Weights of a small transformer language model.
Architecture: LayerNorm before each block, learned positions, biases, tied embeddings.
Training: a variant of Adam for these matrices, 101M tokens, 6824 steps.
Each number is 50 + 10 x the weight over the matrix's rms, rounded and kept within 0 to 99. Layers, rows and columns count from 0.

# layer 17 MLP down (transposed), 384x96, rms 0.142, rows 277-349, columns 48-95
56 58 55 27 34 44 43 60 30 43 68 59 40 51 48 47 55 57 40 39 52 60 58 43 81 62 38 51 46 46 52 27 54 45 49 61 35 38 44 52 41 56 47 46 59 48 39 54
51 45 52 43 43 60 45 51 36 55 55 52 46 49 50 51 59 44 40 50 49 66 53 69 58 50 38 58 52 31 47 45 62 55 59 46 55 39 41 41 51 47 50 54 41 64 56 59
37 51 41 56 21 54 53 55 54 45 46 34 51 39 60 55 43 41 35 63 45 59 65 46 73 46 48 57 44 55 53 42 57 55 53 38 42 45 69 43 40 50 49 54 53 55 56 50
60 50 41 66 44 41 55 49 41 46 41 51 52 52 35 55 61 53 59 58 33 63 44 41 61 52 47 38 52 47 31 58 47 54 48 42 47 40 44 48 41 68 52 46 56 64 48 54
45 46 51 55 31 54 42 52 45 55 62 61 54 36 52 50 51 50 53 38 52 70 41 41 42 48 45 31 54 45 54 32 56 52 37 50 57 52 44 49 55 66 57 43 38 47 47 61
54 44 59 61 62 52 50 49 49 51 61 54 40 54 52 49 48 45 57 48 58 58 57 49 47 65 41 49 39 49 44 34 36 49 51 45 49 51 55 36 46 45 53 51 53 47 50 52
47 54 43 49 37 47 44 67 42 53 58 38 42 47 48 78 53 58 58 63 47 36 61 63 56 51 36 76 25 68 53 40 37 39 63 33 39 39 51 56 39 49 54 31 32 42 58 47
54 46 56 56 56 50 30 58 64 48 53 42 33 60 47 36 61 39 53 73 63 56 68 48 43 45 46 36 46 58 63 49 40 49 69 53 54 50 54 39 49 52 46 46 33 57 56 46
30 55 33 60 57 65 40 59 41 29 43 43 51 45 31 75 74 41 47 46 43 70 48 45 52 44 59 36 33 74 63 58 40 27 50 54 55 29 17 61 41 48 45 52 33 54 38 32
54 53 50 60 52 43 67 50 50 39 69 52 37 51 52 45 44 55 47 61 39 41 47 56 57 54 54 47 47 56 37 40 48 42 60 54 35 33 51 54 53 59 48 42 48 54 47 35
59 48 51 51 60 74 52 50 60 40 61 65 35 41 50 39 50 35 60 47 53 45 36 46 42 64 39 55 41 60 68 47 56 44 35 47 60 42 52 30 41 49 44 35 31 47 45 45
62 65 36 45 43 52 67 45 44 44 45 69 41 58 34 50 44 55 63 46 26 46 43 47 65 51 50 43 61 65 48 51 61 52 40 62 59 57 45 36 58 60 56 46 40 37 53 43
47 59 43 64 53 29 36 50 47 46 47 61 56 47 52 35 48 52 41 41 62 38 65 39 66 52 47 53 51 31 51 47 58 46 62 54 50 46 60 78 57 46 55 59 46 47 56 62
55 52 54 47 65 57 65 55 59 45 58 49 49 43 44 59 57 41 38 33 64 47 57 45 36 43 35 47 50 35 31 49 38 51 42 47 53 35 52 59 48 48 50 50 47 60 52 60
53 46 56 37 37 54 56 55 42 59 49 35 32 56 45 31 51 63 54 47 39 47 64 58 66 60 46 49 67 45 33 47 42 57 52 55 57 26 56 42 47 45 55 53 52 43 54 55
58 55 57 50 48 68 65 36 53 57 61 58 52 48 57 58 49 52 37 45 65 55 38 50 58 64 47 57 39 46 51 58 46 49 40 56 52 64 41 39 35 39 61 59 46 49 39 59
44 51 32 40 34 44 41 52 38 41 59 49 48 46 62 57 51 55 52 49 61 41 46 35 46 44 51 66 34 56 62 50 49 42 59 47 56 49 46 36 54 52 48 33 57 55 54 56
68 40 33 46 59 42 47 59 38 50 70 59 55 46 39 37 40 62 45 28 37 50 75 55 49 44 52 68 61 37 64 51 67 42 55 40 50 31 47 57 48 60 33 52 49 34 64 51
44 59 55 49 54 50 57 63 48 50 57 65 42 40 61 62 46 41 47 47 41 59 45 49 51 47 53 66 52 47 44 53 40 51 56 37 58 39 53 42 48 47 52 39 49 50 45 70
63 54 46 47 49 61 50 65 39 55 59 67 43 46 44 55 36 56 73 55 41 44 50 71 34 44 54 51 43 58 57 54 44 31 51 48 64 37 48 51 61 70 62 59 43 38 42 65
46 42 41 42 58 45 55 66 44 58 54 45 39 53 55 54 43 60 50 40 59 41 60 47 40 51 43 66 55 51 45 51 52 31 47 39 52 44 45 53 56 64 43 37 55 66 43 42
58 49 73 53 51 38 28 57 43 55 57 58 55 74 45 35 53 37 15 62 60 62 50 50 42 51 54 43 56 50 50 29 54 47 36 56 51 46 53 35 48 62 44 52 52 48 47 52
58 50 45 67 37 38 48 31 53 59 69 60 55 66 57 52 55 42 52 45 61 64 59 38 63 39 58 55 40 57 42 50 62 42 63 43 47 65 42 53 43 56 40 58 48 51 47 39
50 58 64 63 58 75 37 38 62 66 66 53 45 50 57 53 60 38 65 36 61 51 51 42 44 34 45 48 31 54 49 38 51 49 48 40 55 62 54 32 36 57 54 36 53 65 41 64
45 57 54 61 39 53 68 42 55 59 55 48 27 61 44 57 44 43 84 35 42 53 17 39 57 45 60 64 45 53 38 47 49 52 41 59 46 67 52 50 61 45 74 48 48 49 53 53
27 50 51 59 41 40 43 50 34 42 45 55 56 44 58 59 46 46 47 53 59 61 54 39 36 62 49 31 58 41 51 37 60 33 41 68 64 58 47 51 60 54 50 52 52 48 47 52
44 55 56 43 50 58 35 60 59 42 45 48 55 53 71 70 53 48 34 52 62 44 56 51 48 53 37 51 47 42 53 72 62 48 54 53 53 45 56 50 53 62 46 49 49 52 53 53
56 58 60 60 59 54 56 51 45 48 52 48 51 52 64 48 53 65 70 42 48 42 49 50 52 50 44 41 29 52 43 42 59 59 43 36 42 40 28 44 39 59 46 56 46 36 49 37
59 52 42 47 46 66 59 27 31 53 40 60 70 28 36 34 43 53 53 61 27 83 40 58 53 52 66 37 39 43 36 43 59 48 57 47 46 40 49 68 68 44 37 53 47 38 71 55
59 53 54 40 50 47 37 69 38 43 68 43 58 49 48 57 39 54 54 46 38 48 46 34 53 40 44 68 51 53 44 59 56 49 49 39 36 38 44 51 40 49 69 71 65 58 47 60
63 43 64 42 56 41 51 49 34 50 48 52 53 52 43 35 66 53 61 44 57 53 43 42 55 51 49 58 32 58 55 39 43 38 51 36 55 54 40 45 36 39 50 52 63 59 53 41
53 48 50 60 41 53 46 42 69 60 53 58 63 55 35 46 53 53 39 55 36 43 59 60 52 48 68 51 32 63 51 44 30 45 54 51 54 43 69 49 44 55 42 55 44 57 65 47
42 52 33 50 29 45 42 66 60 42 43 53 50 40 56 71 59 51 55 41 68 49 55 54 54 55 29 59 49 54 49 55 42 44 50 38 37 58 51 37 58 54 51 58 63 51 51 55
42 44 43 48 44 58 49 55 41 44 43 53 43 33 44 46 50 57 52 56 46 41 39 58 62 29 50 60 40 53 55 43 63 35 50 60 42 49 53 58 50 38 43 58 52 58 39 33
68 58 45 43 52 46 60 26 54 51 48 49 60 55 60 31 31 50 27 31 39 55 50 58 69 60 65 53 61 48 36 38 55 83 50 45 61 41 58 29 56 61 66 44 54 66 45 40
61 38 50 59 52 52 50 88 33 54 53 35 47 44 59 42 60 52 51 41 49 58 53 54 57 54 48 43 61 54 63 62 60 56 45 55 43 53 55 46 63 56 31 37 39 23 51 48
64 60 59 31 38 45 52 44 64 46 46 38 61 57 65 46 56 43 42 56 48 51 61 50 54 46 42 56 49 50 70 50 43 40 59 37 53 53 54 49 60 59 50 58 52 39 42 48
41 40 49 59 42 43 54 57 51 50 50 59 42 42 68 37 41 47 67 51 51 55 57 55 65 47 55 61 50 41 46 53 44 54 56 49 44 41 50 39 62 63 52 41 48 48 44 42
48 43 57 36 38 54 48 57 60 46 47 49 66 63 33 53 51 53 57 47 54 38 40 43 59 57 55 30 47 44 47 42 40 55 55 61 23 51 72 54 62 41 56 49 61 49 43 37
70 43 41 54 47 58 56 39 30 45 57 42 57 47 52 44 53 48 40 20 36 29 33 47 56 71 46 47 54 40 72 53 66 41 50 33 38 51 52 57 50 36 40 58 75 47 37 39
48 60 38 62 33 49 45 50 45 54 40 46 42 49 38 51 53 47 63 48 25 35 46 54 60 63 49 46 60 65 51 51 49 47 43 61 72 44 59 50 40 54 57 58 68 43 30 55
33 49 64 62 47 54 48 14 48 34 38 49 59 68 60 68 48 43 37 58 73 44 35 38 72 57 49 45 51 57 64 43 56 53 59 37 33 51 50 48 42 52 55 45 41 50 68 38
39 57 39 49 61 42 37 56 39 45 50 44 64 56 54 65 51 47 42 38 73 68 47 47 50 67 54 23 42 57 58 55 49 35 46 50 56 61 49 58 57 49 67 45 53 53 21 45
55 48 47 49 57 41 63 42 34 29 39 58 48 36 48 49 56 47 55 64 52 30 56 67 44 50 45 42 50 88 39 37 51 56 44 21 50 44 73 52 42 63 70 42 50 63 50 42
45 45 53 52 60 43 71 55 49 62 52 44 41 62 50 39 56 52 26 55 52 62 63 37 57 46 51 50 57 67 50 47 43 61 52 46 45 35 55 47 60 51 39 55 35 51 47 59
59 60 42 46 45 41 43 57 47 61 30 49 63 57 54 46 48 38 38 49 43 35 47 55 39 54 36 46 43 40 51 52 66 45 60 55 52 54 47 64 39 56 52 34 58 53 46 48
40 51 42 44 61 43 36 38 59 54 56 51 36 26 43 45 56 39 37 32 57 51 64 47 72 57 26 56 50 55 51 48 58 43 43 52 59 49 28 57 32 48 54 55 58 41 41 46
52 58 48 59 50 44 45 45 53 56 43 51 50 56 50 64 34 42 37 54 40 50 46 55 58 46 56 62 50 49 44 37 45 40 47 61 64 53 47 50 45 74 51 43 48 58 43 60
49 56 41 51 50 40 51 55 50 50 55 48 53 64 57 42 68 51 49 53 46 63 52 56 45 46 61 56 45 62 55 44 56 52 50 43 40 41 58 53 34 43 49 49 31 24 54 66
56 41 64 36 55 49 34 38 45 50 37 55 58 44 35 45 54 46 51 44 46 38 34 48 50 72 54 55 40 39 51 62 56 53 58 47 54 41 50 47 58 47 51 42 36 35 63 44
44 69 52 56 82 43 49 40 46 41 33 60 46 37 37 41 57 48 50 53 49 47 27 47 44 49 55 50 33 50 67 67 55 49 37 57 58 49 65 43 35 34 35 63 54 44 38 72
49 53 57 50 42 48 34 54 48 55 38 48 52 40 62 45 50 51 59 44 65 55 49 56 35 53 44 61 41 50 42 45 51 47 44 52 49 53 40 53 52 56 60 47 38 58 45 52
35 54 40 39 59 45 55 60 63 46 56 51 56 23 34 68 53 58 41 31 75 62 54 40 58 48 39 46 34 46 48 49 35 66 31 54 58 46 29 49 57 46 68 41 38 50 39 56
39 23 65 39 56 40 66 56 61 57 44 56 34 41 47 48 58 43 36 42 48 58 51 34 44 71 29 62 77 32 43 62 35 39 57 52 35 67 58 53 66 61 27 36 44 54 56 38
50 29 45 48 63 41 55 64 43 36 42 27 59 57 57 58 40 51 35 38 68 47 57 73 61 64 49 48 64 53 36 38 53 71 42 31 51 45 38 57 53 67 45 43 56 63 59 56
31 72 48 39 74 20 52 62 52 33 45 58 62 32 34 22 67 57 53 56 59 23 45 45 34 45 70 49 61 65 64 57 47 53 41 64 56 37 52 44 00 56 32 58 37 47 46 78
62 65 49 42 45 41 49 52 51 56 47 72 57 58 47 40 51 56 47 57 52 41 36 47 38 42 49 40 56 52 58 46 57 68 61 47 63 58 74 51 49 34 54 42 50 61 39 41
59 58 47 53 42 67 38 61 49 56 43 58 54 34 47 52 55 45 41 64 55 60 42 51 64 60 54 40 53 57 42 44 43 44 51 60 57 45 48 45 41 59 52 55 44 66 57 58
57 52 60 55 53 48 36 47 39 43 46 44 47 55 49 50 51 50 36 41 53 56 57 54 56 49 53 54 41 64 57 50 60 41 43 48 70 35 47 43 45 44 48 40 43 65 50 57
47 48 54 46 48 51 58 51 62 51 59 64 47 51 63 45 41 55 48 68 61 55 49 40 45 63 52 47 46 82 39 73 55 39 52 44 49 44 29 37 29 63 42 51 42 28 59 44
32 42 43 31 36 52 49 62 54 30 47 41 55 46 56 48 55 48 53 67 61 44 52 58 64 60 54 50 51 44 67 36 62 50 51 54 48 31 60 58 48 62 50 46 59 39 36 42
51 45 54 42 42 45 44 52 44 41 56 47 54 44 55 38 52 39 53 45 54 39 47 53 52 46 48 57 39 62 53 48 57 52 53 47 50 31 46 52 49 42 67 48 63 52 55 49
53 60 67 66 44 63 47 37 66 42 56 34 54 39 42 61 53 53 64 31 54 57 59 51 53 32 45 68 45 35 54 54 71 41 60 44 49 44 54 63 43 38 57 49 33 57 55 25
67 42 49 57 48 53 71 36 41 66 33 35 47 40 59 54 54 45 49 29 66 52 57 59 57 49 60 61 50 27 55 44 53 42 47 48 47 44 55 51 55 26 52 64 49 43 42 36
37 49 34 43 48 48 37 49 40 54 39 64 46 51 81 56 45 51 37 54 60 75 34 38 61 55 45 34 44 60 56 33 66 54 52 53 55 49 44 62 60 45 55 47 48 40 43 51
47 59 75 51 59 47 51 56 46 63 48 43 29 52 66 59 41 43 37 55 37 53 50 51 43 68 56 57 63 61 35 56 54 65 60 55 59 48 40 43 59 60 54 40 48 51 59 58
57 67 51 46 43 54 47 57 64 61 58 36 52 40 59 39 65 62 46 74 51 50 42 66 39 70 58 46 50 40 58 66 50 73 38 38 55 41 51 36 42 51 50 32 42 50 38 64
44 50 62 50 30 51 58 51 43 50 43 61 53 50 54 47 53 53 39 47 53 59 39 54 39 48 54 61 42 47 57 54 58 47 45 43 47 55 54 51 31 61 53 54 43 38 49 59
58 69 60 56 47 50 58 48 42 72 34 52 68 42 67 39 33 50 56 44 41 53 50 41 50 31 58 54 57 65 45 49 64 40 39 55 49 55 37 47 38 47 49 52 37 50 61 46
57 41 43 59 47 55 65 48 14 60 49 74 35 42 41 54 41 56 73 39 32 36 44 34 55 35 55 61 44 67 53 35 69 44 58 53 71 29 45 52 47 46 42 52 33 60 42 54
51 56 43 48 34 45 60 47 36 54 44 53 58 34 53 53 51 51 68 40 48 49 63 41 46 39 39 68 48 63 47 59 53 31 52 39 45 43 54 57 39 27 71 57 62 48 45 41
36 65 57 39 31 33 55 51 63 34 65 47 44 60 50 55 52 52 50 49 61 42 59 54 36 44 38 52 66 52 49 47 38 45 73 65 61 54 42 47 57 47 54 61 56 56 43 48
43 65 59 47 56 49 53 51 58 60 59 41 51 35 44 44 54 47 50 61 46 61 51 68 55 53 31 52 79 71 46 56 53 42 41 59 34 51 56 53 29 66 55 50 55 60 38 45
# layer 17 MLP up, 384x96, rms 0.139, rows 278-349, columns 48-95
59 44 51 56 66 51 52 68 44 37 56 46 48 46 52 49 50 47 51 49 66 37 55 43 52 29 53 43 49 51 41 54 18 54 45 53 43 51 46 55 68 49 49 48 58 52 54 40
60 35 52 37 56 40 57 41 41 55 58 64 39 55 52 46 58 51 44 60 30 47 58 46 48 45 63 55 43 45 55 58 38 58 40 60 43 48 40 61 60 36 42 68 58 59 55 45
42 51 56 37 61 55 53 63 67 50 49 49 51 74 55 47 37 48 48 53 55 39 46 46 35 53 49 64 40 51 55 43 38 55 55 50 57 61 48 41 56 45 43 54 42 38 55 35
61 45 49 46 58 56 61 30 44 64 41 46 54 43 50 51 56 57 51 50 42 60 36 50 55 54 56 60 60 42 35 54 41 60 61 40 55 40 47 50 41 45 48 67 49 41 55 54
43 46 51 41 53 46 72 42 70 52 51 67 40 52 47 40 46 50 53 61 57 65 61 67 51 48 52 61 50 39 46 57 56 41 42 40 34 63 44 47 54 49 45 59 53 46 62 41
38 28 48 56 50 46 53 35 48 31 40 51 35 62 49 52 49 64 62 52 51 63 32 58 49 32 69 60 63 54 31 54 55 45 53 58 20 50 43 42 47 41 53 55 52 48 64 41
40 46 49 49 48 41 50 68 63 68 45 57 42 53 49 58 56 54 57 67 69 59 52 53 57 24 45 43 54 43 46 36 34 43 50 44 44 70 46 49 80 60 34 48 61 58 45 32
52 36 36 55 73 56 61 52 52 38 53 61 56 63 50 65 49 45 58 67 50 44 57 51 40 49 58 48 50 26 33 41 26 43 60 53 55 56 57 49 52 35 40 57 43 59 75 46
58 46 65 52 53 51 36 66 59 52 37 52 49 36 48 47 42 51 50 50 50 54 45 39 47 54 36 54 53 44 46 59 49 48 50 54 62 53 38 36 52 43 46 53 57 54 60 52
58 55 59 39 55 50 73 50 51 51 46 53 66 55 35 33 51 52 49 49 54 49 42 60 57 36 51 69 63 40 38 58 42 52 37 47 56 64 30 54 59 31 58 68 50 60 47 42
55 56 55 60 52 67 41 56 55 28 42 51 49 53 51 53 50 51 55 42 51 42 50 61 41 43 76 57 58 24 44 60 48 59 48 48 49 52 53 43 50 47 41 78 46 69 52 35
58 62 48 42 57 34 54 47 59 68 56 54 49 45 48 43 47 33 52 50 51 55 60 40 44 43 43 49 49 43 42 44 56 56 36 49 55 65 37 48 72 26 44 45 74 54 58 40
58 46 51 32 53 45 55 41 66 51 31 50 40 68 45 47 43 52 56 46 56 53 38 81 46 48 54 62 54 50 43 51 54 47 40 53 32 47 63 57 67 51 34 51 73 55 37 66
42 67 48 57 63 40 48 53 62 51 54 50 38 63 28 56 66 62 58 42 49 60 36 48 54 62 50 49 57 41 56 35 31 72 25 38 47 57 38 43 75 52 40 53 61 59 55 42
42 44 34 39 51 39 57 33 51 57 48 59 50 44 44 52 61 44 53 64 41 46 38 50 56 35 36 58 37 55 39 44 60 37 61 52 39 67 55 52 64 48 52 38 50 39 52 62
51 37 40 51 47 40 71 70 59 43 49 45 50 65 48 56 59 50 69 61 34 54 41 47 65 49 35 59 61 53 57 47 46 60 44 36 46 49 57 34 46 51 51 49 51 37 57 49
34 39 45 27 52 48 47 65 47 31 35 54 52 63 48 49 70 70 63 46 41 70 53 46 43 72 55 46 57 42 38 45 42 61 53 59 56 42 49 31 48 56 35 62 68 53 69 48
52 52 63 59 59 48 53 44 54 39 32 37 42 59 48 50 27 57 48 51 42 56 54 42 44 49 44 57 52 52 49 45 45 55 37 56 41 55 51 51 42 46 47 54 44 67 44 45
40 34 32 47 48 40 36 48 59 41 57 43 34 52 44 44 58 64 69 46 30 61 49 58 63 62 44 67 60 43 34 52 53 70 53 51 47 53 43 52 49 39 38 48 68 60 62 57
45 55 38 53 52 48 54 37 57 59 46 65 43 45 48 49 47 36 53 45 45 47 38 56 50 29 71 49 48 39 55 44 41 56 47 74 26 53 37 42 61 43 60 59 50 51 57 49
44 39 39 51 62 55 62 67 46 42 35 48 60 39 38 44 53 37 56 70 57 47 50 31 49 29 64 58 55 57 13 40 34 52 61 43 61 58 54 51 44 52 57 63 50 41 49 59
50 48 54 55 42 45 45 61 49 51 51 55 46 51 38 62 44 35 69 56 63 63 34 50 51 39 36 61 56 30 51 69 38 52 42 39 42 51 50 59 56 37 65 52 50 64 44 48
35 60 50 55 61 51 64 63 36 42 42 51 40 54 57 58 34 49 67 51 58 59 39 35 61 50 49 54 62 38 48 52 58 69 56 63 46 49 30 40 45 52 27 39 59 38 37 38
45 39 29 30 49 57 58 58 41 46 70 56 31 52 36 39 45 46 77 54 49 63 50 51 44 59 68 58 53 62 42 56 25 63 42 47 46 44 51 35 55 60 54 56 56 41 69 45
43 39 40 51 55 53 41 59 59 46 45 49 39 46 43 62 44 38 68 65 41 58 47 41 49 39 40 57 57 40 56 36 33 49 54 45 58 62 60 47 57 46 46 53 58 71 32 59
39 45 55 66 65 51 43 44 64 48 66 50 48 50 45 54 60 62 42 54 55 40 40 43 63 51 55 39 68 47 35 32 24 51 49 28 52 55 41 27 52 55 37 53 45 51 64 48
49 50 36 49 49 54 45 50 42 66 64 52 54 50 48 44 48 45 56 47 41 43 43 51 40 47 61 60 54 54 47 45 36 54 39 46 52 59 43 54 66 48 65 44 49 56 68 52
53 39 47 48 51 63 56 57 59 46 39 42 41 58 51 40 69 51 48 53 54 49 58 62 58 54 59 64 58 25 40 62 45 58 53 54 41 61 53 49 60 47 48 70 50 49 60 48
38 50 47 50 58 56 42 54 56 52 43 49 47 42 46 25 49 43 47 49 54 49 54 44 68 49 68 46 56 27 38 44 46 73 39 52 50 55 49 55 64 50 48 45 46 47 55 45
41 52 42 42 52 44 60 48 58 51 53 44 38 46 37 48 44 53 48 63 46 49 56 46 39 46 50 46 69 28 48 54 57 76 61 43 49 50 53 47 71 54 50 55 43 56 52 57
48 43 38 48 49 57 66 37 39 23 46 49 51 57 38 67 43 52 61 53 72 59 35 56 50 41 36 57 55 37 60 37 30 48 54 42 50 51 55 50 46 54 55 47 70 48 31 54
33 31 37 36 55 68 60 56 52 45 51 61 39 65 54 34 33 48 54 49 38 50 56 60 43 41 66 63 57 36 53 58 51 53 31 57 50 44 51 55 42 36 52 49 46 36 43 55
40 46 47 51 54 41 42 62 41 35 56 45 47 68 45 53 56 51 36 70 55 61 42 46 49 66 43 45 49 45 50 49 42 71 46 58 53 59 42 50 67 39 58 55 42 68 69 45
56 65 43 70 54 45 36 41 49 27 42 46 42 71 34 46 36 34 67 48 59 63 42 53 47 55 42 48 51 46 48 49 39 70 51 48 37 61 58 63 74 50 40 37 55 55 63 38
53 59 53 56 55 53 55 33 52 46 35 35 50 57 44 39 69 61 51 54 56 52 51 69 48 35 61 41 56 48 47 38 51 59 59 57 34 56 52 53 60 45 50 57 53 65 53 63
46 31 44 56 56 41 43 40 35 67 59 58 56 38 47 55 53 43 52 53 62 35 42 49 59 52 49 46 59 53 36 55 54 56 48 43 54 59 37 48 47 37 47 55 42 50 44 51
49 59 42 42 63 55 53 53 36 45 47 34 58 46 45 60 33 58 47 46 58 52 40 59 41 53 65 49 58 54 50 43 44 53 52 61 51 47 36 50 38 47 54 55 52 46 49 43
59 57 32 58 61 34 55 56 45 53 30 59 48 62 35 53 43 47 67 67 60 50 41 51 47 34 52 54 49 62 54 46 35 48 39 64 47 44 30 36 51 57 44 58 32 63 43 43
61 64 48 55 53 61 49 44 43 38 62 58 38 46 52 35 34 39 57 52 40 53 40 63 49 31 64 54 44 39 39 61 36 66 33 78 37 46 44 52 55 32 53 67 48 58 39 47
57 54 43 34 54 36 62 44 47 56 53 42 51 41 50 35 56 31 60 55 38 49 43 60 69 38 55 53 56 39 34 45 54 39 30 53 40 47 45 41 49 48 54 50 67 69 54 50
43 48 41 39 52 37 49 30 54 59 40 66 49 49 39 47 85 48 58 40 58 52 44 44 46 50 78 63 48 34 43 44 47 49 35 54 43 50 63 39 68 58 33 67 66 49 43 42
54 43 40 36 67 70 52 42 64 36 58 52 35 52 61 53 48 53 44 49 44 50 43 54 55 40 70 57 56 53 48 32 30 55 47 44 50 59 38 45 50 39 48 69 34 39 61 49
40 56 16 24 60 52 32 30 62 53 46 43 34 30 39 50 54 60 65 59 48 75 50 34 63 66 48 59 63 58 40 32 30 52 35 51 54 56 28 55 46 50 66 53 67 51 47 41
36 49 40 48 55 73 54 55 64 53 47 51 48 60 52 48 50 47 40 39 46 50 46 46 57 57 61 65 54 43 43 51 49 59 43 50 50 44 54 44 50 27 56 53 44 56 42 50
61 36 28 56 51 51 46 45 48 57 42 57 50 50 54 50 48 44 65 52 42 46 44 53 40 41 57 53 57 49 47 41 54 55 59 61 51 55 48 42 49 31 53 64 58 45 53 35
56 56 45 44 48 45 50 57 62 34 45 47 22 59 46 61 37 40 53 53 63 52 47 60 60 55 67 47 63 64 54 57 52 68 54 46 36 48 39 49 51 37 29 50 59 55 51 52
38 49 51 35 56 47 52 39 52 57 37 36 43 53 32 67 52 56 48 43 55 38 42 33 57 43 53 62 53 60 65 50 43 42 60 72 51 58 51 62 52 51 43 57 59 48 43 55
60 28 40 62 47 57 64 54 52 41 50 49 47 46 32 44 35 40 78 56 64 58 54 49 57 47 47 43 52 52 32 52 40 45 47 53 51 54 38 44 52 55 45 48 53 44 67 61
53 61 46 48 51 51 70 59 67 54 63 41 41 43 53 67 41 55 59 56 53 55 37 41 43 43 54 62 53 44 67 37 41 51 55 43 41 38 30 50 50 24 61 52 58 71 51 37
50 49 54 48 57 67 61 70 56 45 61 46 33 48 35 37 37 60 56 58 46 43 20 59 52 60 69 53 80 33 45 52 40 43 43 50 41 56 43 32 56 47 39 60 51 45 48 60
43 43 45 48 56 54 57 50 49 51 63 54 45 41 39 54 52 42 50 64 36 45 40 39 63 45 59 36 51 51 60 51 38 58 54 38 54 42 58 47 51 47 38 56 55 38 54 49
52 61 36 50 53 37 47 59 72 62 54 27 57 58 47 57 46 36 70 49 31 55 46 36 39 51 64 70 54 60 46 49 45 64 52 56 48 54 36 36 67 42 35 61 57 54 51 58
28 36 42 35 55 52 65 45 51 57 38 51 74 36 43 31 64 62 57 57 50 58 37 25 54 71 44 53 57 43 44 49 48 72 37 38 50 73 69 39 63 54 25 51 71 61 55 51
54 43 31 29 55 62 66 59 54 42 64 62 27 29 49 43 40 55 64 39 57 58 42 41 47 46 47 60 71 30 53 42 54 51 45 44 42 46 37 53 42 51 56 55 70 44 61 32
48 53 64 26 60 48 49 58 58 56 36 63 40 50 12 36 31 59 49 67 37 51 16 48 62 41 80 61 53 55 56 50 46 48 42 42 45 60 29 36 36 37 27 52 68 48 55 56
38 51 55 54 49 63 60 51 57 40 60 49 50 60 58 61 33 42 51 53 41 36 35 59 35 48 49 45 55 39 67 48 56 57 46 30 46 55 43 51 65 37 38 54 66 74 74 47
44 41 44 53 46 51 61 37 52 56 44 52 48 59 59 58 46 36 47 67 69 56 37 45 39 45 43 57 61 48 42 61 53 57 56 40 56 49 55 42 53 47 61 58 55 51 61 54
41 45 32 44 53 49 51 40 48 56 50 43 39 46 47 48 37 46 55 66 48 58 45 51 39 45 55 50 68 35 52 54 56 68 56 53 49 66 45 46 60 60 54 60 47 52 42 57
39 52 49 40 56 53 65 60 58 70 57 58 41 53 52 53 31 54 54 52 62 67 45 43 53 51 46 61 62 48 40 55 37 37 51 33 57 51 40 47 61 29 50 64 45 62 32 43
22 32 43 60 65 69 44 60 59 46 45 56 43 57 61 23 39 57 46 52 41 61 51 59 54 42 57 60 59 43 59 31 55 58 35 63 57 53 59 54 42 44 38 43 48 54 56 53
41 35 47 46 60 34 58 65 51 36 68 43 57 43 51 25 37 51 68 52 54 40 40 60 57 61 63 57 59 26 49 42 32 64 54 34 48 36 52 56 61 30 43 60 53 43 57 39
35 38 62 40 60 32 40 34 45 41 52 69 48 41 50 30 44 52 52 52 50 53 54 63 51 46 69 57 62 51 53 54 43 58 46 62 47 43 59 21 59 55 50 57 57 46 43 58
51 36 53 59 55 38 56 43 59 33 60 63 38 49 56 48 54 30 61 60 48 51 47 58 41 41 40 51 66 62 62 57 54 56 45 54 55 48 54 54 55 37 51 52 43 42 59 43
42 69 59 53 60 34 54 37 62 44 59 55 45 55 32 36 52 46 51 64 45 85 44 63 52 44 60 56 46 49 30 66 44 48 42 53 46 50 43 47 49 44 61 63 71 47 55 33
30 58 59 58 55 24 54 46 57 46 34 54 60 47 39 36 45 43 57 53 33 54 51 42 58 39 42 52 55 27 62 60 53 65 16 46 49 65 47 36 48 41 34 56 73 59 48 40
42 42 49 40 52 44 42 54 50 41 49 60 59 34 54 38 28 46 63 58 41 61 52 43 39 32 77 59 49 47 30 33 45 40 29 45 32 56 49 60 52 60 51 66 52 46 60 43
52 55 43 36 47 38 53 55 54 52 59 39 54 42 45 48 55 51 57 53 55 47 60 41 55 48 53 59 49 48 36 39 42 51 48 50 70 49 61 45 44 53 39 58 58 51 52 44
46 60 45 40 49 33 54 49 73 50 53 58 58 51 31 38 53 40 63 72 58 50 42 67 65 46 36 57 63 43 61 50 51 39 31 45 32 43 39 41 64 42 73 56 44 51 48 55
38 34 49 38 53 51 51 60 51 57 66 39 50 67 60 46 58 20 77 61 49 48 51 39 38 49 64 69 44 35 39 34 63 52 36 43 55 52 41 32 49 50 50 68 55 56 47 59
51 54 27 48 67 37 60 38 70 59 68 53 49 53 44 45 33 33 60 62 57 53 39 51 56 57 52 52 51 46 37 31 56 60 54 43 52 55 48 47 63 26 41 54 56 45 65 44
36 49 43 54 54 39 68 35 47 66 63 53 44 48 59 50 53 53 60 54 60 64 58 62 56 47 45 45 54 35 38 36 55 49 63 26 48 45 53 37 52 49 46 52 66 52 36 51
41 55 66 44 48 60 47 32 65 45 36 60 37 50 66 49 63 40 57 53 47 59 37 40 40 49 46 55 52 52 36 49 41 53 46 39 45 59 42 34 58 44 42 77 50 58 55 37